Part of a small language model's weights.
Size: 9 layers, width 192, 2 heads of 96, MLP 640 GeGLU, vocabulary 1014, 5.04M parameters.
Each number is 128 + 24 x the weight over its row's rms, rounded and kept within 0 to 255. Layers, rows and columns count from 0. Numbers have three digits each. The size before them is the row's rms in percent of the matrix's.

# layer 3 MLP up, 640x192, rms 0.0784, rows 465-639, columns 64-127
102:163120098149152159143157161133168122165173164141149101194134136144112147077160133137084119094132163147119082108091101150094127125146126161107100085187158168129150160134127147097104168141143146
091:151133129083102117132116122129141152095112130136138082126123155147101110138134119080134147119128122118130141161169154129162133116103141124175114138111117076116181125200113117082107177091106069
095:134131119116094137114127120150156179117115106145107159110107101097132150110135126127060092132101120116112159126107117139099124159108101117112187083133159164089122137133130148082144153160137138
096:121087146092153123132120126137138128093120098132119149121138083136093121109211115168132108109124068170158066122118124149129088139150129106134145105126121105147093113093139149132133154145103121
091:115162175135134077097099102132140117113149132153130104090074085130117170102146167157118132102111114090123170178130130152151121100153139148174133140110133183135120127128111148119130063114159127
099:160147153121152107151099150170177131085126106079133083088067108117137133120099145132162114128142127120126138153112100096120148121111096128118182088140141135141120155154096112090135137132126176
104:149151125129123125141118130145111135165133147132118181090120120142147137163169133135103122133131132113175116141086099130129171157113113150126118143088160143117142115105150150121142175127142152
095:105121161132100143126139119086127111114087175105089143109136117087153145161106113139131085147135146188120105135170101175152137177119141110136150089113088141138125161126124107120100121138124152
095:155107110168164122113129091135147091135135125111094132170126080126096072120097140111108090080118129107162116120143161133183150082080119121147101129165150137150126093122142153146139083182196129
102:147116118182094125140155160121129138155115071123101123135110106132133176108150138127103105117169111136103122076138147137153133186132091112105145134145125107120124105115131119162139130119099144
105:158132143128133131148111100110179160103113106120097127110150116146103130134120124121082078073161118128148156093156098120106093172138097117106093152100133114152112147132117179130131108143115124
108:152181131128133125151135156152168134122144098155154169100091144072162093078131150132139127103123152135141090155105126080142127143134161104146179146128141121143118132152159112141117088132168105
103:119162092132160135115096153103144133116139098104117147157152127143139093152133111115118115148138092126123149107151110146137069085110102148151152139107093112143148052114127136109157127175155135
098:126132129115151107118112136169124090153128131088096152135171124129114126075112141125155176155129139102101113112155127095097169086093132132119127136104102121169137103121114133105095148135100116
088:132118119127132141108151104096150187149135134172107172116113174121106114107120138136110128151105118123136141162151145172143114099114162156153129104146124084154098167127107132121141127154121121
104:119118148141133113119148145085146115159115118160134149109133150091181155091128130175150120139132136098086103132152140164120134127128097107116057093114137103132099109131117163142107118182108118
099:083138105114136154114114124119088148074112114121101144151153128122093153119134125116108139084123159147129135106150126136117095116114135121104136092116149131120122107137091102159115115157126124
088:124153138097161164125140148154114084159124099119137148060148105159097129103105115093141143109136128119121105072089139141097160136148096124132140137116109133111118100168123133127121089109161123
096:107154088122096191124116114122149111174082139099119118156142167150119111159120092140133154143107188125165120128110114114161146136138100156098152124110122129155152096126092171099117155121119126
101:132163121110113101131116096151152136123118178128107118123098115128097161125111166119182139142110096141139076153088105140152135109088130131113130148130124121121153130134137154138139130146128098
093:103133113175104138143150117119115161146132154116110150149148170133106161127105081145136096126115110110120152108084159172115139161098106104071119162170155109065134162139116150117127132117113119
095:142141149102132135139139112160078149132097102136144158145129138118121127148160073136110148149088117104108119130113103114129131119164125131139120119133163157108071176114182125158147173123143146
100:157088126137107106109132158117168124078097155100145143133133106182144124150133144107147125109124084129148140143119124107172164112135139087115135151136115120151118111119101133083119125141147110
098:142136194168142117123095112150124082142144163113113110117131123143147098127108110098158089172161153115131163100094148154116121121144148123119101104095099156126112120156118091128134122124176115
105:153084156146140107133119147077091128127096146121157159155082171162063166068130142100153132134096160137110126126172140130144118101137133140115147133159127155161112107142143111171106131109121123
106:161087118166123136121112198145129077157061111126153136114140108135110098141140178152098128134107126168105157124097141173135137132140128166101139135126105102117145120172097125122139107133167149
100:149135167183114145097121110130130138132090142169088109112138158130138141141120155131127139136166143149161139140088147147150078131165121140117122135145086122148102112091105132127117172133134152
100:158134180109122129114139135134143110123080136111146193142113188128123147095119118078148126153120097088125135118155144161182145106102159154145122127093107122143161155147162120103109101128143156
097:123089069093088130139123137132134139086144099091152128133115129124136128139133137155160111140176180088108135147141131163123172110142162138126133185103088158132146145080120109139181117141136092
096:116129166172086155121132114110128138115140106091102124121104161127147107171116131158125116090133129135122131150119107159128147129147137145101176123113158132107174087098101155131098105169176132
102:164125125142123207119164114121163115136187092169112146096114139123081149110142171146150137133128130130122102118127125115127114115161148118130128132115117114088155159143087105135170115114076108
101:118116138140135096140145108114111127122133107143133122115079177166144110135168123115075097113109109146145133132123132148099088103145125134112134123109139109100103149117132182124123143087084117
104:118144110134108140114110112104150173130114169166143137104153133123111110126118124140117150193115132186141119096156104087119090104105163151107157144142127139154093087108139115125147145119128121
095:127146158132123173136124130138139110112149160124126131137087129155136095142146118168122103158097149128124063109137167189133166108120149122104160112138142149111142128147120111164164106099141149
099:150150127125147108148183133114119144106162113150117178139125151176131167135097120120145133156133129092137102130121159128114117109162092117112053144109103088161136134130138100167106142154109114
096:081117090144109131177146111123145107124129165109107146135127131172120137147129150122087155157090160105114094143136161128154141142156120110096186110144132131145141101109112140168133092131146123
102:154108145144093094091098094112165093173117092142088147123123152115176112150127151124115107129162093117177154109146135084170172131163173160116160124131104119112127105164115061102135140118111110
098:128159105129112165142155107118132075114135107104147107102104113108179123126206123123171127092141105115163110128128119154083128139119143132131098092120116112145126145133153125157095138103121097
100:101130111138129105166141113125145133113160149093148136106119146157131046132165163062155091146123144148164160124121122127090185119156136129100117165141149115147159120143106112124164118133123130
107:097109128127153101097149116121088136123112097109104130101136153094122147153116100161105147120148116112114124104115114101154109108100078109127161133135174117153136114167137162136114155130102150
108:130149107143112141140127146169109129128124148132146148119154103124112111159116126127119117073117125146150153100126112143122163115151111123131148086064097129134151100117150062141128168173090177
093:085108128129094121109121106124123156147183147129101176165106118122119139122112066131128148079128124170137123127140181149088109184132180103116134121098097118146125126108130144162108085155122146
109:151156095101115150159097115135152098125107135138124152148110137131152165094123140084116117155121174128121129094169113169148165107137090093151136133156105133137132119128096121124142090148126117
098:112130150121149105144147120077158175077139130118148121126099168137117144127174128135155124126137081096102140167137127139126126157154163101183152154134132143108085097133110164138099137133107103
097:146155093134110115147146169106085137150129086113133108124160153089146076118120093074103134141125151108108156112089144135132123090131139107152089145148118136136096154111113136115141131085180111
099:123172106169122122106114128125137148141122122129139126157153145100126137126126151149103112146136095143135162168133145135107120138136098133127127149140089127105132118124128156160117144150136140
093:167145149122075101134146076122119136107097144093159121137144140148161153140101139126158120101166149155142145117160150167134090090158121128112153143142098163098159147139114135097165107157111101
083:118109122123142160085114123107119110138098141126123125167146123134102125086129111130160169157102137058100174116121151129124116113137145138110124137144142115126143106139134117156106102120111147
099:137134132165092085162116128134153144110141148134110156118138122066157116162068158134171130132180129129145131156125140180140080118123136107117134154121128152114108096128119141177126111158141133
101:121107140136137155147080121092096128144123112115115157107185114132145164146130129129114123122144140127068189117147146110159154154134107137133127121128118125158125162136116124126185116104121174
102:121169090144133112105131156136111134162132134161102145138107159146109152146140183119157140149139144134095129123110096113164130081130123109131165139137150115106121102133135148117161102129123151
107:119139122092105108137127121134119168094138165121093142116121128136137170130128120101162122100150111127155147136145133159145097118123111110096141161120113131104107128049145121119138148125117142
094:156120133154117117121117172121090116121116152125115126132098104119114089125124155154132107118100160160130166141112137129136108093117128155134063141137112129128146109137120121088141120154120203
099:141138143109120137132122155125118121136087125196111150085155157117149123142103169086120088139109109153130144114114147130112130149110137107114151120165168129168167145168163108159111117123101107
099:118133154130139085097114138121120146082086100127097115145127146160142125105143131122129108087089138150158130167149121156098136111128105077171125139115090064127121082120120154135185142095156094
103:143143104121129171153120127136124125135156129102125121147119138148102131111091153119162113130177102096151143122096125126115126087124117162153109188108169113128123170137183116128141128118126139
109:106100137135138135134104138111137095121107123109097154085136114132130152078142140140121131169111110098123133177071150088088151167189139137128132129160137124083112133151146133133142138165125152
104:112116137083117124132123121150127126145091114130123079081130139119147137123141132125119167151087146175127134125160133151085157099100174154148129113110118160124097147133111160129111114108147160
101:142125128121144153121129151101135121126099117083123137196120148156129113148142119124161121156179160167107140115095120160133114150140118114161104169133124123088147146095119106135112151152155120
101:134134180140137135128119139169113123104149117122078176107112121162127091123140133150120137121138130146035159135126127106132118124133134112129146123096168153114157112111115142118164115137135130
104:123108148111136091123129103100105110102073159131131113117140158155099117114097162091141123111132101111137144116098143104143155098123187141171110134140114101117126167114139099136112075090132112
096:104116144091148097122135138145095153145124102115144132157161126112131125123124130126139109141134153141129106163156106136163126124147147170153143105140127107147163158111118097143173124134138166
094:098107123153116143135114160141169171161136118154109140149096168094132092155157116087120074141115132122172155190168128139101152134128136146136132157111146116156147132133127110133141131147119149
098:127157127092140116143161150136127132132103170121117111143115179145161145164120108116147115122096133101124114117164099077098128126127179131102126170143110126129137115136112140094150142100149138
098:132114097133122142164065110056104114157162127138108108122139058168162155148162111120189146094137099134088164154124144137113146096134109153142109151151132096111126163116143159121097136111153142
094:138164124081107159096158129106114143156144087089142165188145086135183135146096090152154127137122167129127145136103086112178169136119133099161119119143131137136132081152134142175159125133177121
099:148109135116116142126145119162160168128100122099152107152099111151152132155106142128121101211133142120106147146133101086087103123113113156113102155143138108149122131120134122126127132175111115
106:104111166098165166138131171128101112106102134111161140202116134155155101129110164140114129088112154116110141129158097108133160076105135158158137112126143155106130130149130174108106127136140107
103:101112164132151101151140128114152117136095160144192120139111139135093110124119118138168122174101114139110131164160111124124152128108131146132162126094144138132186095129131120096148126117070132
094:135100154135150146147105125136107134121169148112162149105161144105136119121150093121143134155140139145115113128092105128073126133132110112182099104085155131140111112117071116115124183189111093
094:124114079128135170089126106130161106122121157125154123112080086122147120130134124143125136173141136142092140135144159151145131139132123133115131118091110148110156118156093103140129087092151144
097:101091117160122140141180156141130108122113103129115136138102141134117116077123124182121183146159088130106113117146146126134134158155168142082122074141179124130153116129151160160108117123136122
092:103121125125103147119169143116121120142153158124142132125113130153104111157137114102115114143103122155128107151125101109131097157045142152113151162138134136139106133159069131144143119168169140
094:172132132124130168170117074101141143122179168165137123096128106119110101122125127149126105128141144158169074153166142078101095132117121167115111152124118085106145136152113141123132170131096106
100:115096126098094167122128156153109117139127123110145143159133134088152099138116081138123134142161152111092149143155117129141112136083115133140142076121163103112114070108104124070140138110131116
103:126149126142148051105125150159125104158119118109133125118154142149140163151124122129142114107150103118106118116134106145110163138164145140182147085138117064147129168145130169077120180082144111
106:110147157136174112128155175145122116137147137139107110139120091136126143138102147143081155124175151119147146091114122161158084138088159110167109127097146133164097152131134161130156080149126117
099:165115060152125143105134102153133125109099117118111116140087098128112133162113147127082141136124162171122144105095086132128102111176157150134120116109150142090131161126135172075111127119142149
099:099139121131179092089108139118127098090096083118138135129093142108121171149138128132127124146093128130123150151131137142120088128107153087159055125124099089095168143146148131108114085095075126
096:143083063125080145153118097104120136116127155145151139140125106130124115151121133134132135106087101161114154102092112092158109132100126172113135118151118099170196114124143110146147153142124124
099:128092099147146120139110108198105095116089063145119147195119115088120146107119154089113086125114154107139139109128109136118113127106130140103117124146098153125127158143138129142111086116131132
098:165157114131133138138115114090107122159166120109119106122123139136085126150116145065118146101102133141132159132129140169094133104149139108120170105136132143121146142153129124133118103129139147
097:073106141129132096115110134098113166106139103177181135132068129114148107134100132125152127105107131172102130140152147081149159191138146143101139132172148147160117117153143091110155127141108121
104:134137138106107111130116131125128116146120136121120152124149118127104163139123086086108132136150179140158161169121156120089117101159155164116089186146135083080105150125168122100166139132131098
096:122111149119108163103141153165102093092154155141094146155142155135133111134149112120102072095165135144118135194099103132144143107145166133176120107137097136116127138126085111138103143131119142
100:154103133111120119106094174085128094127135143122119111110126065140091166148142136115123107124113125138139157186115082140115122137126161132089133104155103142118168084124133102201088132096156139
098:113133114130119128140145131135093104153115093174119127114137156114146153116114116085145143102086115106134080127168147111155175153159159135101096098156128125095143127120115159127130124113158120
104:104160148168136142134155133150142132083103131122150131167111147123082174135126131167106155106060114137124119123155138104108135106124132120106104147130129142129103162087159134116110098173091101
102:137160059111111141149119135174115157080125137083131095128131119136121144125091168114173149105121106142109096128108136165115096124132148131139116150097137138163130120134128119129142144120144121
099:104122127141086112120148152118136107145136154111129132127163135153151103093114161131144136091100124105140152107118165117149133122158130128114149145127142162179078103116127166097165110148183104
099:083125095113105066100140073126134113100121124146157155144103143140137135139116112165156106113127098135133112112118103152110122153116125094106152172137160109168142114137095088114109094155158137
100:143083118125108097068165122145140146177139106108109137135077122109115105139144138123151128119118155179098116115142110106104110117138157134132167174127155152130084097110127145081101124137124111
089:102101111108085164135166109110170112129145158098086103144145165150154149064162166124135123115090124163145136094068145126159162154130115114116091130100142143171126120188147156111100137132133132
098:114138083136168140151145142115109109146121139159107093104063133136123144121152140124142159121116159142125126112072172135190180151108158135133108132118115109117111160108117133102123144113119094
096:109136145141114143142109135162134149136117147125124154116148105135162100148140152152161123081147072144140131157121131115120162177168089132132131093085131084159126088091113133094167140144131106
107:079119150134106129155096124160172118115130127136129084098128153154114109090123121149125134136131136119091081124118089124140128171147141129112115113126152161095137104129151132133102113133141124
097:105106144123122131135192124125121125106133101165112156085162141083134125120112143164132128157194106146128147153089108139117097110114100090118108111098159075134108118095144146129183135118141131
095:163081117128116163136115086138134174142091101145125170136075122158148147093144100103107107124111147117152075121123084137105112134152112130149137121149131121146142161085166104106136104140091141
104:117125148132110142118116143183142127114151110101101132119186114123136111127099143122170127137138111161109131106155134102127136159108135109136131143099144153113168137191164160056059140092133092
095:142072122130154128110127137132129150158126130116141129116095145134115145163132091100130118140106102176142120103107102151156152118148150136135120117111140115136162147109128136131107145088098126
100:115123149146163190085095156118127139162125124113106126169178143149058123129144133133129137119141106117111108158127139084127163130150140103125137152122140134139081121127115091130147126150136124
097:096101141112126118138127164139097131129128120148102128137117134105122063141082136146077141149144091100125118150126171159142166119089111108132102167105096161156124122143126105119137131053134133
099:142119103111122108117144118139180089113140154113121139120139114132124098098119135132167139085120130141103091139152138131134166110122125152109134127089148099110161120116143139112099116110139149
101:132141118103144093125115110146126169080127127152153157102102122116129124132120098155139139094094080158130114157143125123142134140139137135094134134078144094116122129137146112129162095147102121
103:089116118109106106141115121139100095084124145163129075138147127146164152120104088128099159175190114156141139137115169128157153138128163148088106179122097092119109159107144122104122136137127130
098:072097105117133074101122104145140118141096116111136107107131117125132127144151121143150115150111115140131124142141143089157102137099132146133155144123069139153187118177148140149128139131135116
104:085141150117104130100158129115124167108132117149111109126136178143128127091119137107082105088175122119118128173129137111118136134166093114101097113112148117175130120131161158152146132152150144
104:118129145160100108125139112172105110173117163162136106138150127137141142099114089133120112153111089118102145089102155078089138135117140139118159090099151155123121158159080135153099091122138082
098:109153153113172127126130146104113178095120118078118100133140130153173128160119096120095144163102151154140090153119184139141069119100130115093132090127208161152123127154135157148135107138121126
101:088128152156125124150151152096093093164142155171116109163120087132148119156101141100134145106116126132115122127151114128138091103153137113118092096147116111182124109150114152147128091154094135
097:122118138111069123083161115112138102132115132159125102162104117136143098091155147126129149097133174126133108090120122123171152126119116112154149079141088108112142129129100118145129123124138132
096:134094108182119149133128103155120081161157105100122105097110139099145084162124166084074091091101105144136171141151141166118138123146140124172096089140152097154105168146176132152128119142098109
102:120105153136079144110097153154149113115117162126122155121112126129138135157134129117112073135155151130137121113152166085133143097120095166101165139132185164139113106168126133143111110147083169
093:172145113145116110131155091138160116168125138140126150112126123113107129144079117127100124136151132138099197134155090110136142133130129113116093136105141101103162142098129156132173176136172116
096:135121137070160124101119195151129147127145109147130131116135151122173110108103127120127101116132132171145123122139104131113138186136130136133143138139149131129127171125140129104109154102168081
106:136106105127158141123145100099145122121117125144104115126100130141151112131125112159156078174125127065050164092131133150143111095114159137122159169166115102117149137099122094122084125083114145
093:130164109115116144143130187121130112139202093130112138143104113141134159171132097110106135115169135100086121113169093072133126131113117146144148156154107121139164129136138121109134145107128106
106:173134141094139111161133098140150117135105114151116103151092125122155153128160093114134180114106168127165119123147093156155161092143119161079091144100108114125109146123106130095144126092131138
099:114093099165133119136172132179135129143135140164148125137090152154095143081152105151136103156108170104150123099116173118108123135124110111151137119080171125185133107085142121135101130174155149
109:162133173130150137079130091158168141121153089103087147178134110138106125104088149085151131149142099146124128149117147104140151159125076127113096135160164158086138113080131119116110119141111134
102:107112163134139101164106141160166115129112141129132136140136134122141127189109125118104123113093119096140139103119121120171135116128138122124164116143119117098133156116149136126111086120118122
099:128152091154162131120149122095158117133185161092140144120145132098125115111094122130150108114101121140095136126133077114151104147145128131112093135129147145095162131189100161159148170144119103
092:133130145174102118108116159142119102108127088123106093139127144115146162165108159110137125094155115183124156148161079091155146167103142141177139150132145161114105129139172108139136135118143098
097:112132084112106161074124119153128161146135095168119115115154153096121111095157098116120127129123109141128128136122113155118158106144117109106117132171147129151085156130104065149127111145108141
101:118084164084114129095115124106109120152130151108105094154131131166073088125141116100139135103165106123108131117137148086140111134129076134167128154142129115133148111110130157120163105109155137
101:114135115147141131148090132137134095097114132118152135108151145119130122108094104155094143104151144179130177149161130148105109146200104114142157210110156133132128099102128145138072123128129124
094:151126140126120178159167102109106093106117121163180158113141171126119191124106097153175078079101133141105137114128097132111169113155184105120111107161154128098107145121132116134157130103104136
105:066141105163124119105141148085130148102126119189127118102098120118150123150166074100123109150137120134147124142129125121097119127097165091114099095149145180176090120118115152140142100161120112
104:153204178186127098145106137102115137135107144119150142156111132111115149206099130139104131158145094094118128136106121147161110136147106131118107070137116132124124100134124139136110104147144125
097:124096096152127144125157145098133147180163106147125149130126139096117154127116138164115162155124137086140157146113113120153134131135121114130110156156110150160122110132177147129083133133072162
096:156150154111156134105080108131163153123124116101136127168127148170130121136117131157113102097110150155112133133103118156117145176088100101128205123110142117100112176145142141078139175127118180
105:134109123121100095109143137119147152099107140152124107118122128128145128132116145141124162140108135142139115160150136131131180109129133097113110148128134132099128149119091143103162108185140094
099:139158137138132087099106135121121165124047121129140121141153125129141134132116149141099117139142158137140128146124147138130153064168126110102101106155178130120142098130168109137160110139165130
101:145127171130103129102085162104153134165108121161096155158090161124144125126129127108099115096108086128125166124151127099124123135089099162125154123126126128137141141181094110168134165082131133
100:117121143155144120113118105160111139173121132127140119135104146116114149125091111118129095137128095136110125141124166111152123117175112187108186119119110098135151115100120093134093089116141158
105:103116132118136122131153162122117156119117125104128112138095150098131134101105111138113106144124132097117129085088161101164186105164112141096152147111151096135133110101097128131128183132111092
096:126136108090116159096134111113126119171097115132132120147130153124138093130100144120096151142120129116109161141100129153112102125125138171139107173128156127138159162129111144088113133150138099
103:122140111161112130132113129159148165112134168099145149105156109143123146141117128116122101136165114117136144156196188164128136113171127129161101148146152136131127104147132120136163134115160151
095:140128138143102122157120087124103116120132149154159104125127157129097132095116111139127142115136130103093127111128147109162117154151142092148128113148119157064104108170085135152157176116082144
102:097150136106126127121125097136129166097121135099179144139139139169118107118096120077129120108156090128137137139128158152180120133151127157119125111153166139148122136108163124105130106182147101
096:086150109069123143109119099138138076137061149100129136137144127120128163113135133116093160151127148119165103176083123108129123111093170126179084092144139141113131100130144111161098146133121093
099:119122113118131162146121099160110131117111133118134115122133158082102102127097130120160149119145165137118147142131146127117075089097135131109138114131124129124098103143129183128102108124156083
104:137130151143147131149124137119115140107138143149134125134164156107154149156080125114164201186142113107140122107159173131156147102153105097127146113151130105126148166107114145102147115158137133
089:089097128136108152169145136155134088101117142144107094114157134096154153128179151137140109121131122111162125119093135126139096106151120160120085143155182143184116126091166135154146137123137129
105:115131144102123117104127152165116135090166173145096098147118147112113135142177109140077145107118110125127132128120110100158125120128135118202152122118095142125139101099135097156100147149097144
096:067174125146107154167113120142102134110148083122112169159130138137105121149076145151131113135092145127156174144130143140126127128124091148144070115134143120166146099121101157108110118170149133
098:144156102142142113155105176113149145124106131132086140104149092114085133126128160114131100105112118158132097166111148126122139114106111113117129123135133077155118141085135134101102165115142091
101:142111095139166143125117160107158097114132116126104145085156142138098163150110132187146082128142138141092133125122098128142106097098079139081149091160139137121155111130100153137100091115152161
096:137158170141126167138164175097117144095122133122121131103172137144113087156102140099142122117097122111113106182130113125117139135156108167129133102134153152134121135130160113181127132142146161
093:173172138104125149132114126140137140135125158089128129146088156126126112155129134135155129118153155122138092118115136097132131116120187136083106200175124163120116145146082133122075128108106137
094:090140149143177135135135126158092102080130119147125147143115138131184139121114146111124156152154150093133098106126100088104086123120055109114083097157136174097088124143125140144101145089106114
100:142137163124071130119126158113109132135149147112165178107123161127110122155123098140179123146149128175130105154128100138161147120158151113148113173156152154133127139125130159105159106085139132
102:172141151128109126116099141122085154096215114140123134095135127152122110139120152105126153104121159100099145084139134066086161139100169126140155085135106171125144103115104121128080165120068159
091:150123152136095133107093101142125162130111117108154130121140084104117134139154127153124190102114124154089102160182130148106115124103137137131091090105083094099141103144153120137148129088160131
100:120143150107143175144136102123129136098120132112106158097102108080131138138140159127114118127133150115152146186128142135154147115168132170111097132142126172167114134104149113094129121134170175
100:132131106087095127071092158144136123127165116115110072125131116156139151109174159142146113158203101118103141139180154148151119113115102115113149186120109115134118108156167132155151112117101105
101:110136063143146087166182092107108083117161159118129142122124134074129134129113136128154123180085134106123118153102108101110143125128095107107148111121143136128120126102106144126095102099130086
099:122102116138125140100107072118103075126092091167138147129125143120135157113113089148125110129131098126175144128139121099151141133110118176062150161140149138133092107151131120108109105126141101
105:101106165131134144164076124189114121110134122126126098109112101114173142095117109129083116127118104137124127118161113079138134114121141133125068141116140114144130150093157162116073126120157131
101:136123112128200135124155132081152128129119098143114117171150128139150110120133150129103140112122145138123126134140103151176100167121135141129106145147085118129153130150128115114160153129130144
098:099096124148135105114113116099111095119158128114105136102108117123133103150176114146140072151142107116130127112096076163108150151111181138143127119106146179128152095129166126101081108155131107
105:112127140099123129090154120132157126093190098189132127131113146126106163123107139164109147137138137105104103131099130139117141130111141132100122097090180134118098121131112134160144168116126082
108:125135117140135117126123111170137158098130146100144141123119116096150095138105133144168115111150128124132121120175103130121123157160137136089132102146124118118098144147097126071148134120134145
101:119126131139103143150167088135072126135119136141117114096161120151183123152095124120097135153139130152114114101101108120162130093120160130139111108107103112116110099197081085136101149130098114
096:140093168134117113132141164117143161129112157106079165123126111114124069159151165108127132125095108134122136129084129121116109130107093124105152110136159134156116149081131090128108114105164178
097:076131138117160106157128122168124116124172108122140116162125164130141116120111099140090145151141068103116133143104091172104138128145150134160147119125126130162066113151091132098087120141131187
102:081159110136197145107146111101142136139135112148112130121146125134161109112124150175088136109143150120162116133106144117116138162157176151152117123136170127137131112108147139131146136139140137
099:111083095094084132120120116129112121137115141185121124149117132117065138123149118117158088114116142145135083166141106137146161136158149093137119140120092131131126104106141090114146122156104142
104:137143133130069105090136139082153163148154132151130131146132146089168124134149098130116098139164176129133118149113118096115101123119082095086122131145133109096089159116154130115106084114065120
098:066127151148140148128148136152139064122117134121097112144102134211114151121096136146139113130122128124135118182105158115117103127119132134120118094098118144133112080143151108097153132110147156
106:113143068133138104119148104137096097149158106143126119107084104132103139099166128148152113193144132097132107108087101094117106127116105123122140134154129132076117124107121127163169124144071154
097:163103099142095153135151115102134137150108127127156134099107088143136115104162070160148101112119127130111129096121104161123092097113159124127143127149144147124125132133147139122134150152108117
104:149116107130101145086159164148131174096142129173079057116119117123096119133135145122119130096132131105139104096143155147152100143151142170145145109101164120162106106105177131125129148114114107
098:153161157096135091133097110128109123130101130104115161129158117101118094163148111110097122121107140170123150178075135142149094104166128108133148144143128155128139131124097136155126127135147151
100:089105129111148174121145116154132151135105152143114158133121119158131129153154097155148102097097126169142158117139138162104094124083141108119140114118150139151140087140136170117087104123115129